Part of a small language model's weights: width 448, 547M tokens.
Each number is 50 + 10 x the weight over its row's rms, rounded and kept within 0 to 99. Layers, rows and columns count from 0. The size before them is the row's rms in percent of the matrix's.

# layer 2 MLP down, 448x1792, rms 0.119, rows 0-124, columns 504-559
094:61 41 62 42 58 47 75 37 72 60 50 55 51 45 42 57 59 60 43 51 50 59 42 45 51 44 58 55 54 54 52 45 49 41 56 45 41 38 41 61 61 56 20 40 32 42 69 42 52 63 36 31 41 45 53 61
102:49 50 62 48 49 45 42 65 53 63 57 37 49 49 72 46 56 57 51 52 51 50 60 44 45 49 38 56 43 66 46 46 56 59 46 67 41 44 51 35 57 61 57 47 34 60 41 52 67 41 36 57 52 49 57 56
098:67 45 67 53 49 42 49 40 71 41 41 34 54 34 49 53 59 51 64 59 49 51 49 30 36 56 61 47 41 16 58 29 48 47 41 53 54 41 57 59 50 47 43 56 66 62 53 44 43 43 39 49 52 48 60 42
097:56 40 58 48 56 50 59 63 54 47 42 38 66 71 76 48 30 63 53 51 43 57 33 43 61 42 43 32 57 44 41 47 61 49 44 41 39 67 42 69 37 53 64 45 25 60 53 63 48 54 51 48 70 46 48 62
101:47 55 56 72 45 61 42 64 75 58 33 41 71 60 43 54 33 37 46 69 55 40 43 51 46 40 66 41 69 26 67 52 53 61 52 45 53 40 42 67 60 43 67 51 53 46 61 50 54 59 66 49 49 50 31 48
100:52 58 48 49 53 42 64 49 39 66 51 46 27 41 49 51 62 49 54 60 34 50 42 29 38 49 58 57 57 51 68 65 49 32 40 40 56 38 47 43 67 48 48 64 56 62 45 51 60 53 49 61 44 75 46 55
100:60 48 33 45 54 53 48 64 60 52 47 44 22 79 49 43 37 41 45 62 48 65 46 36 18 36 57 61 46 70 58 46 56 70 61 52 50 47 44 36 47 55 69 56 42 51 39 50 43 45 42 58 48 58 47 62
099:40 61 45 65 44 44 51 43 58 68 38 47 43 51 41 34 40 44 51 62 60 47 51 54 55 47 45 50 58 47 27 51 38 50 61 41 38 40 58 46 31 45 56 31 20 58 34 53 35 53 40 47 48 57 34 58
098:49 53 41 49 48 43 51 56 43 51 46 68 37 52 45 59 38 57 37 36 45 45 62 58 54 48 31 53 49 46 56 49 52 48 60 51 23 39 59 43 47 53 44 40 44 43 45 40 48 56 59 44 51 37 44 67
097:71 64 47 38 55 63 42 53 48 55 41 52 53 42 55 36 49 36 61 74 58 38 49 49 41 41 58 43 36 41 52 44 55 51 52 52 41 35 42 43 39 57 58 33 40 42 27 43 44 41 45 49 43 44 40 52
097:74 58 54 68 49 51 52 59 47 31 43 51 29 42 46 65 68 61 47 47 42 55 54 67 64 49 55 41 35 47 45 51 61 38 56 34 42 62 55 56 54 52 57 53 49 45 72 46 51 55 50 51 41 46 35 52
102:46 59 40 67 62 60 60 45 65 39 53 37 52 45 49 51 49 67 61 56 31 37 47 64 27 45 41 47 45 47 67 38 48 73 36 51 45 52 59 31 73 46 54 43 53 46 54 45 51 33 45 69 39 40 42 62
101:66 45 50 54 56 59 58 41 63 44 36 47 59 57 52 71 53 58 47 36 56 47 48 54 41 55 48 41 50 62 48 59 53 40 35 40 57 58 48 57 40 51 43 65 52 65 42 34 36 44 50 52 57 67 49 40
101:63 46 55 55 53 55 55 50 66 54 35 48 62 52 42 51 51 57 58 31 50 67 56 62 58 41 53 57 56 46 42 55 56 73 72 56 38 52 50 51 50 29 43 49 53 47 47 45 59 36 45 45 45 51 58 51
101:49 47 51 49 55 56 43 33 47 53 45 46 59 37 53 52 54 41 76 48 64 45 56 39 42 50 61 46 43 41 72 56 55 42 52 58 53 51 46 52 66 67 43 58 61 51 63 47 33 41 44 52 53 49 41 54
101:52 57 55 55 63 48 55 52 52 39 46 56 54 42 67 58 38 57 44 37 65 50 61 42 32 70 44 69 54 56 67 67 47 59 44 43 66 65 35 63 56 55 48 46 49 29 52 57 45 34 36 34 69 42 44 54
098:57 50 44 45 47 40 55 61 46 41 51 54 63 53 43 45 60 64 58 59 50 41 40 42 37 30 48 51 47 51 47 58 54 34 67 44 46 60 47 43 48 67 62 60 39 58 44 34 58 47 34 36 71 37 47 45
096:52 50 64 45 37 47 57 55 50 44 46 33 45 19 65 52 30 61 46 73 51 58 36 40 31 49 58 37 52 57 49 55 47 37 43 56 58 54 51 83 60 40 70 32 41 55 50 45 53 54 45 41 61 62 53 49
099:42 43 50 60 59 49 51 43 39 50 56 73 78 44 42 58 63 57 49 54 64 45 47 52 69 48 39 47 46 37 61 58 48 35 50 47 45 36 51 50 32 78 53 43 46 32 59 31 59 53 56 55 63 48 41 36
105:53 39 61 60 37 57 36 45 45 38 53 56 64 36 54 40 45 44 47 46 32 53 54 50 65 50 42 56 60 43 53 45 48 61 52 38 63 44 67 47 56 30 67 67 52 39 54 48 46 51 37 46 57 52 54 66
098:60 49 35 61 43 54 61 39 44 54 43 55 59 42 49 55 49 52 35 65 55 33 62 51 55 52 40 60 31 52 52 69 44 62 56 56 50 41 61 46 41 61 51 44 45 59 48 43 61 49 61 38 51 43 56 47
099:62 44 51 40 50 43 49 33 45 47 63 48 38 63 52 50 58 53 45 49 64 46 42 49 57 69 35 52 62 33 53 46 46 40 33 48 31 53 38 54 28 43 35 55 60 47 67 69 45 54 53 54 33 46 52 57
099:58 30 60 60 37 42 71 62 54 49 39 71 45 64 55 59 28 36 52 60 69 59 49 57 52 53 38 50 73 53 36 60 47 41 67 49 70 57 77 56 50 68 46 49 53 40 56 72 39 45 60 51 56 39 58 55
104:63 50 40 48 47 61 42 60 49 38 33 37 47 46 81 44 51 52 48 43 60 39 38 58 53 47 54 53 48 29 53 53 45 59 59 58 39 62 41 47 37 57 45 30 51 55 38 45 46 47 62 67 41 52 41 45
100:46 43 52 53 50 66 50 40 39 58 61 49 56 51 61 62 46 61 45 38 44 39 47 61 54 47 48 44 49 47 66 44 35 52 65 60 48 25 44 32 51 55 58 58 46 49 38 50 49 50 30 37 46 39 37 59
097:52 60 59 55 66 57 54 51 41 72 46 58 40 60 56 58 65 43 42 46 27 47 56 43 39 51 40 35 57 65 54 36 42 48 50 69 50 51 54 57 51 44 36 57 45 51 40 20 53 53 22 32 61 32 28 66
108:56 59 38 54 35 41 53 58 64 44 53 46 55 49 57 58 47 45 74 60 36 46 53 40 39 25 55 54 59 48 52 21 63 43 63 41 36 54 61 44 62 42 49 56 44 54 51 51 70 41 45 44 61 38 37 44
099:40 26 55 47 30 57 60 53 25 45 43 64 65 36 55 65 56 41 60 57 57 43 47 49 31 73 49 60 55 49 58 47 50 33 64 58 48 45 53 76 53 61 34 44 48 38 52 39 65 68 38 58 46 54 61 26
100:34 54 36 51 53 47 40 47 56 58 50 52 56 34 54 49 42 58 46 43 50 37 60 42 32 53 36 70 71 32 41 52 61 46 53 54 58 31 50 41 36 52 55 45 32 53 63 48 57 57 48 42 49 56 40 59
104:52 28 48 25 39 49 68 53 52 46 57 47 44 47 52 43 58 44 55 48 31 67 50 61 39 46 43 57 50 58 68 53 46 36 48 56 53 39 53 59 59 68 29 40 42 51 39 33 45 65 56 24 24 69 40 53
098:57 53 47 48 40 65 45 57 49 58 56 38 46 36 33 36 48 52 51 56 53 55 69 64 57 73 52 53 69 54 40 37 42 50 57 46 38 31 36 46 42 50 48 49 56 59 30 36 57 58 55 30 48 67 37 50
100:36 49 42 44 54 45 54 43 41 49 53 42 63 43 47 47 64 54 49 52 52 58 54 64 53 53 64 59 51 58 39 58 39 47 21 43 50 59 23 49 61 45 48 38 61 68 54 60 63 37 47 47 56 63 46 45
099:58 55 58 41 50 51 39 55 73 58 47 54 46 58 52 41 47 54 60 52 82 59 54 46 50 56 65 43 43 51 45 57 65 50 49 41 43 64 55 46 58 56 67 40 60 41 46 64 41 51 50 41 54 61 61 48
107:51 66 46 56 48 62 48 55 56 55 63 41 41 62 58 55 72 44 37 49 40 51 55 38 54 66 41 40 64 49 55 52 47 67 47 53 46 63 51 42 52 42 42 73 42 54 23 40 53 43 66 36 52 37 60 50
099:33 41 59 48 59 40 56 52 50 57 38 46 45 76 55 49 45 42 45 59 42 46 33 31 51 80 44 52 44 36 50 49 34 29 75 60 39 61 55 52 38 53 32 50 39 55 61 63 52 50 45 65 58 44 73 61
099:54 48 47 43 61 48 54 42 71 56 37 53 67 48 42 38 66 51 57 36 39 43 46 60 39 64 54 59 68 52 49 44 45 55 59 45 49 22 56 58 23 27 50 48 48 33 49 56 47 36 45 39 52 42 62 40
098:35 48 44 40 41 61 48 36 39 69 79 28 59 45 47 35 43 58 55 34 51 57 58 47 47 75 53 62 40 68 46 59 21 55 47 60 41 41 53 63 46 34 63 40 43 74 60 44 72 49 56 38 53 60 62 59
102:45 51 38 38 62 29 44 50 45 39 43 48 59 42 35 44 61 48 44 60 50 48 58 39 32 40 46 37 39 48 48 33 41 31 75 54 49 54 44 40 42 55 64 44 58 58 30 47 58 45 47 50 54 55 59 72
104:67 49 44 61 49 55 54 49 52 51 60 53 52 51 66 58 31 51 53 50 45 56 55 71 45 54 53 70 15 48 53 48 48 32 44 41 65 35 59 43 58 62 43 52 46 60 49 46 37 62 48 49 54 39 25 38
102:45 43 29 48 54 56 46 45 45 40 45 43 59 49 54 26 50 49 43 75 61 60 56 42 47 63 45 28 64 53 46 42 55 58 34 51 43 34 58 51 43 57 56 52 34 37 72 34 43 61 50 50 49 51 74 57
100:36 51 49 52 42 54 54 49 44 60 57 42 56 40 47 56 60 66 53 40 46 54 65 30 47 55 45 40 51 71 53 43 46 36 54 45 51 48 45 49 38 39 52 62 56 54 65 63 45 38 54 62 80 55 48 44
097:56 36 47 45 47 55 58 48 68 57 45 59 62 63 51 52 72 54 55 57 47 43 53 64 29 63 56 60 47 53 34 45 44 61 52 33 34 59 49 53 67 46 64 61 36 44 42 33 69 55 62 50 48 43 33 42
098:38 34 36 54 53 61 51 50 60 53 37 62 27 49 45 59 39 49 58 39 64 47 39 66 46 55 32 51 69 44 50 58 44 54 58 49 45 43 36 42 52 63 56 47 37 46 60 39 58 33 42 52 60 61 48 49
099:39 60 66 45 47 53 33 55 52 41 65 49 44 60 49 47 49 41 40 49 56 50 57 64 60 47 58 51 42 48 51 59 52 65 45 34 51 59 45 52 41 42 57 46 53 33 49 44 61 53 41 52 57 48 57 54
098:52 43 46 43 50 44 33 53 40 47 39 38 50 39 54 59 36 57 52 48 65 54 56 48 68 55 61 41 43 52 41 46 46 66 65 47 44 46 45 52 42 55 40 43 61 49 58 45 52 57 45 45 53 51 66 60
097:42 62 50 42 38 38 44 47 42 59 52 49 36 82 60 61 44 47 60 40 54 50 61 36 51 59 58 51 47 61 60 66 45 47 40 45 44 41 45 65 53 65 46 39 49 55 55 26 53 49 50 54 51 48 24 34
095:42 34 59 32 45 54 46 49 55 46 70 64 46 62 45 39 48 43 65 47 59 59 46 45 38 48 37 41 55 61 36 42 56 36 46 52 49 44 45 62 51 52 47 52 69 33 41 41 64 61 51 76 58 47 46 40
098:55 61 46 44 49 41 42 59 53 55 34 53 42 52 50 53 54 50 44 51 52 38 73 63 30 41 66 56 50 55 56 49 59 53 41 60 45 58 35 42 77 50 45 49 66 72 56 61 54 48 70 35 52 59 36 57
098:67 67 63 59 38 51 44 56 48 53 50 70 60 48 40 64 42 39 57 57 35 47 45 44 37 70 54 51 43 58 55 52 36 61 36 61 58 28 42 49 47 50 41 53 47 45 45 77 63 52 56 62 62 63 49 49
101:49 50 39 57 46 70 38 38 45 57 44 62 56 66 53 43 50 47 36 54 43 55 55 65 48 50 46 60 38 45 54 53 45 43 40 33 36 30 44 37 42 35 39 59 42 37 47 72 53 52 47 60 40 50 55 56
098:54 60 68 39 56 58 62 56 41 58 64 54 57 48 36 72 40 32 40 50 34 25 58 77 47 53 55 58 56 35 46 39 46 51 37 61 65 60 38 47 65 59 47 67 62 40 49 54 52 34 50 52 38 66 46 45
101:43 60 38 40 58 62 68 57 55 59 48 46 54 39 59 67 40 46 40 46 55 62 53 57 48 49 56 79 56 63 45 35 61 52 27 43 53 70 59 46 47 49 62 58 36 58 45 34 37 47 44 40 44 44 49 42
102:55 53 43 47 44 69 34 46 46 36 41 56 54 63 49 54 51 38 55 65 43 44 55 40 59 42 48 54 39 33 62 37 38 35 65 40 43 38 50 41 42 35 54 51 62 45 53 39 37 59 45 44 63 48 39 46
099:47 58 48 38 43 46 55 30 46 49 52 32 53 33 43 52 39 44 46 51 50 40 58 45 41 78 63 56 33 42 45 60 44 49 41 52 54 44 63 48 47 41 44 75 31 42 59 39 49 53 54 60 28 52 41 39
103:62 60 45 42 42 51 59 53 47 73 47 53 58 62 59 50 62 49 55 53 15 45 51 43 45 40 43 36 50 41 46 48 63 37 34 45 42 46 42 59 50 46 43 46 46 61 63 34 39 41 52 62 40 38 58 61
103:52 71 60 61 69 57 40 58 54 62 40 45 48 43 49 38 48 49 50 44 62 71 19 59 62 48 54 51 50 55 60 39 65 45 25 52 59 37 53 38 56 57 41 48 61 47 64 43 39 51 37 55 41 54 50 31
099:61 45 52 50 56 31 41 59 57 62 57 50 39 55 70 58 35 45 52 72 47 31 49 52 31 47 37 39 60 46 57 40 72 53 59 41 58 26 45 43 49 67 46 52 54 52 51 39 41 54 37 59 41 45 62 57
097:31 50 68 50 49 53 54 64 38 52 37 37 39 37 48 45 56 56 53 45 51 41 37 47 57 58 53 62 69 53 51 51 52 52 39 70 60 52 61 41 57 46 39 56 47 51 59 49 52 42 43 55 51 54 32 49
101:46 49 44 49 37 50 52 46 48 34 60 55 59 48 52 53 65 48 57 65 53 52 50 55 68 50 56 48 55 31 48 47 36 58 63 58 48 57 61 64 41 46 62 53 41 47 42 52 53 44 58 46 47 50 50 53
102:37 40 82 65 51 54 68 63 39 57 68 57 53 60 52 54 34 51 43 54 50 60 67 33 55 43 37 49 50 45 49 52 58 45 43 53 39 69 51 45 48 52 41 70 53 41 51 32 44 26 62 37 66 45 48 45
101:44 36 48 57 48 64 56 48 45 54 49 55 52 53 48 45 57 46 59 57 70 45 41 47 44 46 39 35 65 43 59 35 47 46 58 52 49 64 51 55 63 71 66 62 35 43 63 49 50 47 72 58 53 53 40 50
101:47 69 55 43 40 37 53 56 41 48 42 42 44 60 33 46 36 24 66 54 51 47 43 39 50 61 34 57 40 69 38 44 77 43 57 39 69 49 60 55 56 60 42 52 47 54 55 40 53 63 17 59 56 52 57 47
099:55 54 64 54 44 50 56 58 51 52 65 61 48 71 56 39 64 49 39 54 65 58 67 52 39 63 41 48 39 52 56 39 36 36 68 43 56 46 51 48 55 50 48 40 65 53 33 51 67 60 48 43 65 56 70 70
102:37 57 50 42 63 45 52 35 62 56 60 62 53 48 45 60 69 46 43 45 27 65 51 53 41 30 56 44 49 38 56 42 54 55 64 51 56 59 54 58 42 37 56 44 48 49 46 61 45 51 60 19 40 53 45 42
101:54 48 56 64 38 59 40 43 51 36 44 56 40 42 67 69 61 41 56 42 45 47 48 66 53 40 33 47 41 49 63 74 44 57 41 49 54 58 51 46 59 42 28 38 44 50 59 55 40 55 55 36 49 43 59 59
101:41 45 50 49 58 43 53 36 41 52 59 63 51 57 37 45 48 65 61 36 54 42 37 50 48 52 40 53 36 58 57 54 49 39 55 51 53 54 63 51 61 55 51 38 45 60 48 46 59 59 50 49 64 49 48 51
099:54 55 36 36 59 62 66 55 34 45 65 57 58 53 43 49 26 36 40 35 33 39 81 44 66 47 56 48 46 48 32 53 47 31 65 40 47 34 59 40 45 61 41 37 43 51 51 58 25 62 50 51 46 67 29 49
103:46 46 53 24 61 48 64 42 50 50 48 42 49 55 36 35 50 57 52 72 42 46 56 48 40 50 36 52 51 30 28 48 40 57 42 46 41 50 62 57 61 49 48 63 47 75 36 49 52 45 59 50 37 52 37 52
101:51 62 58 66 72 63 60 66 43 50 37 66 58 49 50 52 55 55 49 58 45 53 71 31 59 41 45 42 49 40 51 58 61 57 74 51 49 48 50 33 47 43 45 57 55 54 48 61 46 57 34 24 30 58 58 41
097:63 43 64 60 51 44 35 46 26 45 54 53 41 55 46 51 51 57 54 45 37 35 60 49 51 38 41 51 35 57 62 37 47 41 38 54 47 64 81 46 68 46 54 46 49 40 37 31 57 56 38 49 61 48 57 73
100:43 57 54 51 57 50 57 47 76 45 67 47 46 40 45 46 65 52 49 53 49 56 56 56 57 43 57 36 40 39 49 61 46 65 39 47 74 38 47 37 52 58 55 45 53 59 40 40 41 52 55 43 90 37 63 44
102:63 54 65 41 46 60 46 68 50 46 45 44 44 66 54 43 55 52 49 44 38 43 40 45 51 39 51 66 26 55 49 62 62 58 58 29 55 53 54 53 47 57 59 41 41 36 57 42 45 36 57 48 54 60 36 76
098:54 50 57 48 63 53 53 57 67 60 37 60 52 62 65 56 58 40 49 48 57 47 51 52 57 38 50 44 31 47 63 75 50 51 56 65 48 53 41 48 48 58 43 67 47 39 60 48 50 50 52 53 44 64 47 58
098:47 33 64 57 63 54 45 46 48 42 62 57 47 60 41 82 48 47 63 54 81 50 56 53 73 50 67 44 64 37 55 54 31 54 62 49 47 53 52 47 48 54 51 48 48 39 46 40 71 52 46 50 60 51 44 43
101:51 78 57 42 57 36 45 57 53 48 55 61 42 45 43 48 62 48 56 47 49 50 58 43 42 53 51 48 58 47 57 45 56 79 49 58 56 62 50 35 46 71 43 43 66 62 50 53 66 57 57 60 45 48 43 61
104:53 57 47 45 56 48 57 56 61 44 69 43 52 61 42 42 45 53 59 49 56 64 57 48 49 44 35 68 32 67 47 43 40 47 53 39 49 43 32 60 47 57 65 31 56 47 46 52 53 48 55 52 51 59 66 56
100:57 63 39 51 51 55 55 40 53 48 52 48 37 53 54 52 50 48 40 29 51 62 54 50 40 56 48 34 58 73 51 33 50 44 57 59 44 38 46 44 39 48 20 41 60 55 58 42 57 46 53 41 46 41 38 55
104:55 64 57 65 53 38 50 60 62 62 50 44 44 47 46 44 39 43 40 34 59 59 63 51 47 44 47 56 46 32 34 55 40 47 60 61 50 44 57 42 58 50 62 61 51 33 54 76 42 40 42 56 60 37 49 51
097:49 45 58 36 45 40 54 40 51 32 56 67 37 49 58 31 46 55 47 53 47 85 45 42 26 37 68 38 22 60 45 45 47 58 59 37 40 59 59 45 63 49 53 36 43 29 48 50 59 62 61 68 37 48 47 37
103:43 47 32 49 42 30 50 60 62 35 52 68 53 45 60 52 40 40 41 49 42 62 61 53 42 44 32 52 44 53 42 46 67 60 49 45 40 55 59 45 37 45 35 52 37 45 45 35 74 56 45 65 44 45 48 62
102:36 60 39 32 50 57 51 61 57 66 49 63 50 44 61 52 46 48 48 55 61 50 52 43 60 64 28 38 59 43 39 53 58 51 52 55 50 35 50 50 53 48 55 49 43 64 45 65 43 65 52 56 53 46 50 75
103:60 52 46 35 56 48 54 31 49 48 66 47 68 33 50 48 42 50 45 50 48 39 52 58 45 46 52 56 60 45 50 40 53 50 46 44 58 47 59 60 54 59 39 52 59 54 46 44 52 71 41 52 68 38 58 51
104:43 32 60 42 40 57 45 68 37 39 41 59 50 44 43 47 42 43 43 51 43 28 44 66 43 42 37 60 36 40 37 60 35 39 43 50 47 43 38 50 26 69 35 47 46 71 58 50 45 39 60 47 53 56 43 53
102:41 45 71 58 51 53 45 50 69 61 55 50 46 50 55 55 61 58 67 55 44 56 48 60 33 49 37 42 54 37 45 37 36 51 39 48 41 27 39 52 60 53 39 41 52 36 46 63 51 53 46 49 47 62 32 54
099:66 50 63 77 56 48 74 61 47 66 34 66 58 61 39 57 55 52 60 32 48 43 48 46 58 54 59 48 40 63 47 58 44 57 53 59 57 50 56 43 51 52 39 44 37 54 53 42 48 38 64 39 46 53 47 52
098:37 61 19 50 31 47 37 60 50 43 30 41 43 54 41 49 43 44 59 54 58 50 71 64 67 25 50 41 46 26 31 44 45 59 62 33 58 22 54 62 24 35 56 31 37 44 54 50 50 36 47 64 50 39 42 43
102:51 51 37 41 50 51 47 50 47 54 48 66 34 34 61 65 60 52 38 49 18 53 62 57 55 29 39 50 36 32 56 56 48 35 49 64 49 67 49 32 46 56 35 50 63 58 26 43 41 36 41 53 46 42 53 51
103:39 54 70 52 41 50 42 57 44 48 54 51 40 50 45 37 35 65 36 49 51 43 46 42 55 49 52 25 62 48 55 62 62 50 39 55 58 57 44 52 50 56 63 55 63 61 45 75 42 50 44 50 54 46 33 48
099:51 61 30 30 49 56 43 60 49 46 64 44 48 34 38 49 56 53 37 44 56 45 52 61 53 44 63 70 53 59 49 48 61 57 41 56 36 35 55 66 64 40 41 51 61 70 41 44 47 45 49 58 66 56 56 57
102:55 52 51 52 42 65 44 39 62 46 52 53 32 32 44 48 57 58 51 63 59 46 41 47 57 57 45 43 65 31 52 47 53 45 55 60 44 59 41 39 42 51 38 52 45 44 55 46 37 63 44 45 50 43 27 50
101:39 44 52 57 48 54 38 41 34 68 38 47 40 55 75 46 58 54 44 44 54 59 53 59 53 41 48 30 65 43 64 53 40 34 49 57 47 61 54 51 59 59 36 57 65 47 49 48 51 61 59 40 47 55 36 45
103:45 54 37 57 57 55 43 42 68 50 75 56 39 60 40 51 48 54 53 32 65 45 44 55 51 57 44 65 33 27 53 43 66 61 30 49 50 42 39 58 44 43 61 52 50 29 57 41 49 67 45 53 45 48 49 35
100:31 47 46 45 42 36 40 66 52 25 41 33 57 39 53 60 38 57 45 47 49 39 35 47 26 36 57 42 52 28 58 50 29 57 49 47 48 64 62 48 73 44 42 38 45 43 40 59 62 61 40 44 41 50 58 45
098:55 43 60 63 41 37 44 52 50 45 53 42 51 56 47 67 66 51 48 34 26 67 73 48 37 40 62 60 52 44 27 44 50 47 56 68 50 33 54 49 26 58 56 59 60 51 47 65 45 50 52 33 53 54 59 45
099:51 62 54 52 52 56 37 48 53 50 51 34 38 52 38 39 50 51 45 47 42 34 61 50 38 48 44 62 56 39 54 29 50 54 61 60 58 56 52 38 38 42 68 56 67 50 57 46 51 23 53 58 51 24 57 62
100:64 34 54 45 56 45 36 49 55 25 49 40 45 26 68 23 66 56 52 54 48 33 62 68 38 55 54 52 69 47 38 62 54 34 42 58 64 46 49 63 36 35 47 54 43 43 48 55 54 37 55 51 28 56 63 33
099:46 46 47 58 49 61 47 50 41 53 39 71 40 46 58 62 56 49 53 46 57 40 57 41 66 50 58 62 54 31 70 51 36 54 52 47 58 71 46 46 49 46 47 63 56 42 47 57 47 57 58 46 50 52 66 38
098:48 31 48 59 36 40 61 61 30 41 57 53 43 43 52 42 52 47 45 63 57 48 66 36 49 47 56 50 51 53 51 48 61 55 66 45 55 54 46 36 45 51 44 47 38 75 46 69 42 50 50 52 70 47 54 65
101:47 57 50 35 46 34 65 36 52 41 50 60 61 52 46 43 41 46 41 51 56 33 36 44 69 36 57 52 40 59 43 67 52 47 54 55 51 31 41 73 63 53 58 61 41 45 39 27 26 37 55 56 47 43 39 43
098:45 50 39 51 50 50 47 22 42 48 61 52 69 61 43 32 70 43 59 58 73 61 50 46 39 65 48 49 74 46 65 38 56 42 48 47 42 53 65 32 47 54 39 55 61 36 70 42 36 49 41 70 62 58 51 46
104:42 65 66 40 45 52 37 34 43 42 57 53 33 34 55 46 55 55 38 74 39 75 44 47 71 51 54 42 42 53 48 55 48 47 50 40 33 47 45 72 50 48 53 57 44 30 36 53 65 49 64 52 56 51 38 73
101:42 61 46 47 45 48 49 48 41 36 57 60 48 48 50 46 16 46 46 46 69 62 49 45 53 71 42 52 34 72 57 59 65 67 50 47 61 56 30 44 57 60 45 61 53 53 36 46 60 53 42 53 47 52 57 65
100:30 47 69 45 54 27 57 53 48 50 46 55 54 66 47 63 58 48 34 36 68 51 47 51 47 45 36 51 52 28 52 61 38 41 46 53 55 60 48 61 60 44 32 49 50 61 60 33 66 62 46 58 58 47 73 53
100:55 44 58 50 59 50 60 50 30 51 37 56 51 74 58 56 53 45 45 42 36 49 47 56 58 31 48 59 50 60 49 54 39 49 60 56 55 54 55 58 42 60 60 54 49 62 45 65 49 57 70 65 56 55 36 58
103:53 53 57 63 56 73 37 48 70 41 55 61 56 53 48 52 52 43 54 44 58 56 70 49 31 47 47 72 51 48 62 52 47 58 65 49 44 59 45 47 45 39 47 43 38 42 48 50 44 48 65 64 49 45 37 54
105:63 67 55 57 53 49 40 59 45 59 50 51 57 59 33 52 49 52 49 48 54 50 37 52 55 56 49 37 51 37 34 46 61 48 35 54 55 51 61 54 57 69 48 31 52 51 33 47 41 43 68 44 40 20 44 76
098:42 45 56 38 42 28 37 51 43 54 42 36 42 48 48 52 54 58 39 55 63 61 61 42 58 65 54 48 37 44 42 35 47 43 40 49 65 76 47 51 28 53 49 35 29 57 47 54 52 41 35 44 64 52 44 45
102:54 47 53 51 47 56 43 50 48 53 65 43 39 56 62 47 31 38 23 62 44 36 48 48 48 37 54 61 53 40 50 50 58 50 76 31 55 43 61 52 55 42 58 57 47 55 23 45 51 36 46 26 36 38 57 41
102:64 34 41 56 52 72 32 39 64 46 46 53 42 60 56 53 46 42 41 32 53 43 43 57 52 60 53 57 66 58 65 49 62 52 41 50 46 60 67 40 66 66 39 67 49 48 50 56 45 38 54 61 55 38 58 41
097:53 43 50 44 46 63 54 52 47 53 52 58 57 64 43 42 53 54 49 49 49 45 56 62 63 62 44 37 44 49 49 50 38 51 54 45 34 47 49 37 41 61 56 60 68 37 32 51 43 64 62 54 41 69 54 48
102:68 70 41 63 52 55 57 68 45 50 54 59 36 55 58 48 45 47 36 35 52 60 56 40 49 37 71 39 47 24 49 66 41 46 43 49 56 50 41 55 58 51 54 48 43 35 47 46 51 51 61 49 64 63 32 58
098:65 28 46 40 50 53 48 55 45 37 70 41 35 46 51 50 60 37 54 65 50 55 59 56 60 58 63 40 42 33 47 34 54 52 54 30 46 40 46 50 50 66 41 30 45 47 43 46 56 65 56 48 50 40 52 60
097:54 50 49 51 58 80 56 58 50 44 51 38 36 62 61 28 47 47 48 37 29 66 68 49 47 55 51 57 40 28 56 38 54 51 50 52 68 60 65 73 32 77 49 39 39 61 46 51 36 61 62 43 57 47 51 62
101:55 51 45 33 65 61 46 47 39 49 60 38 37 48 60 59 67 55 42 37 41 56 56 50 41 44 53 48 29 62 41 51 66 60 45 64 37 43 69 46 59 42 29 62 36 41 54 45 64 51 52 58 44 69 49 47
100:55 69 59 78 44 59 51 54 53 40 45 33 67 61 66 60 66 47 50 47 54 41 55 57 42 60 48 66 50 44 52 38 62 66 38 73 50 37 57 57 50 58 56 41 66 38 61 54 68 47 63 48 53 43 50 57
098:35 46 56 46 48 40 48 40 48 41 51 51 74 45 62 52 44 51 54 69 62 60 52 36 54 70 55 51 59 46 53 58 47 58 41 45 44 36 44 55 52 37 41 71 58 48 51 57 61 51 37 67 59 53 49 52
107:53 68 61 48 49 53 42 67 49 51 52 31 53 59 50 77 60 33 32 59 33 34 46 61 52 48 59 50 65 29 58 67 58 66 43 46 36 51 72 42 54 57 44 42 46 51 47 34 52 45 26 55 33 70 53 46
099:48 49 51 57 51 59 48 53 64 38 46 57 45 64 60 49 54 54 48 36 50 53 49 51 52 66 39 49 60 36 31 56 41 51 67 43 48 55 39 43 64 53 59 63 47 52 50 56 39 55 53 55 51 57 55 47
099:72 54 48 61 38 31 47 52 54 49 57 54 48 56 56 40 48 47 49 43 52 43 50 40 25 48 62 57 63 58 15 40 63 47 44 53 56 46 39 43 44 41 45 43 54 55 54 45 53 52 49 63 27 43 54 49
098:51 44 55 56 40 57 43 47 49 35 42 59 54 48 60 42 44 37 45 51 52 54 34 59 52 69 66 49 49 36 46 51 49 58 61 62 39 43 51 63 41 54 55 54 49 27 55 59 42 63 76 58 37 51 66 52
101:53 50 44 57 54 35 52 54 64 47 46 32 50 40 50 35 40 56 51 59 34 53 52 65 37 44 70 64 48 39 68 38 48 54 46 31 48 64 64 51 53 57 33 49 48 46 63 53 58 67 63 38 52 69 41 42
104:40 48 60 49 60 37 68 55 50 50 49 34 46 45 50 42 66 52 47 45 54 64 62 48 42 32 45 56 51 43 52 69 59 51 52 69 57 56 53 54 64 40 47 61 51 54 60 33 62 35 50 56 47 34 53 57
100:56 35 37 50 51 55 48 47 50 49 43 45 60 40 40 54 51 63 44 47 65 49 43 60 48 58 54 54 73 39 47 57 60 52 56 51 47 62 43 31 63 41 65 44 40 42 49 39 42 41 49 60 62 62 52 45
101:59 47 49 55 53 51 44 73 46 62 46 53 47 52 45 51 36 47 57 48 52 59 54 40 37 49 73 56 53 27 53 34 53 49 79 45 51 43 60 46 35 41 40 54 47 46 46 45 44 50 57 30 36 56 38 46
102:45 67 55 42 43 52 54 47 57 59 54 51 44 35 41 61 43 49 51 59 67 57 50 52 47 39 63 35 43 49 35 63 58 57 51 71 35 52 41 47 48 61 36 45 49 41 42 63 33 42 68 49 68 46 58 63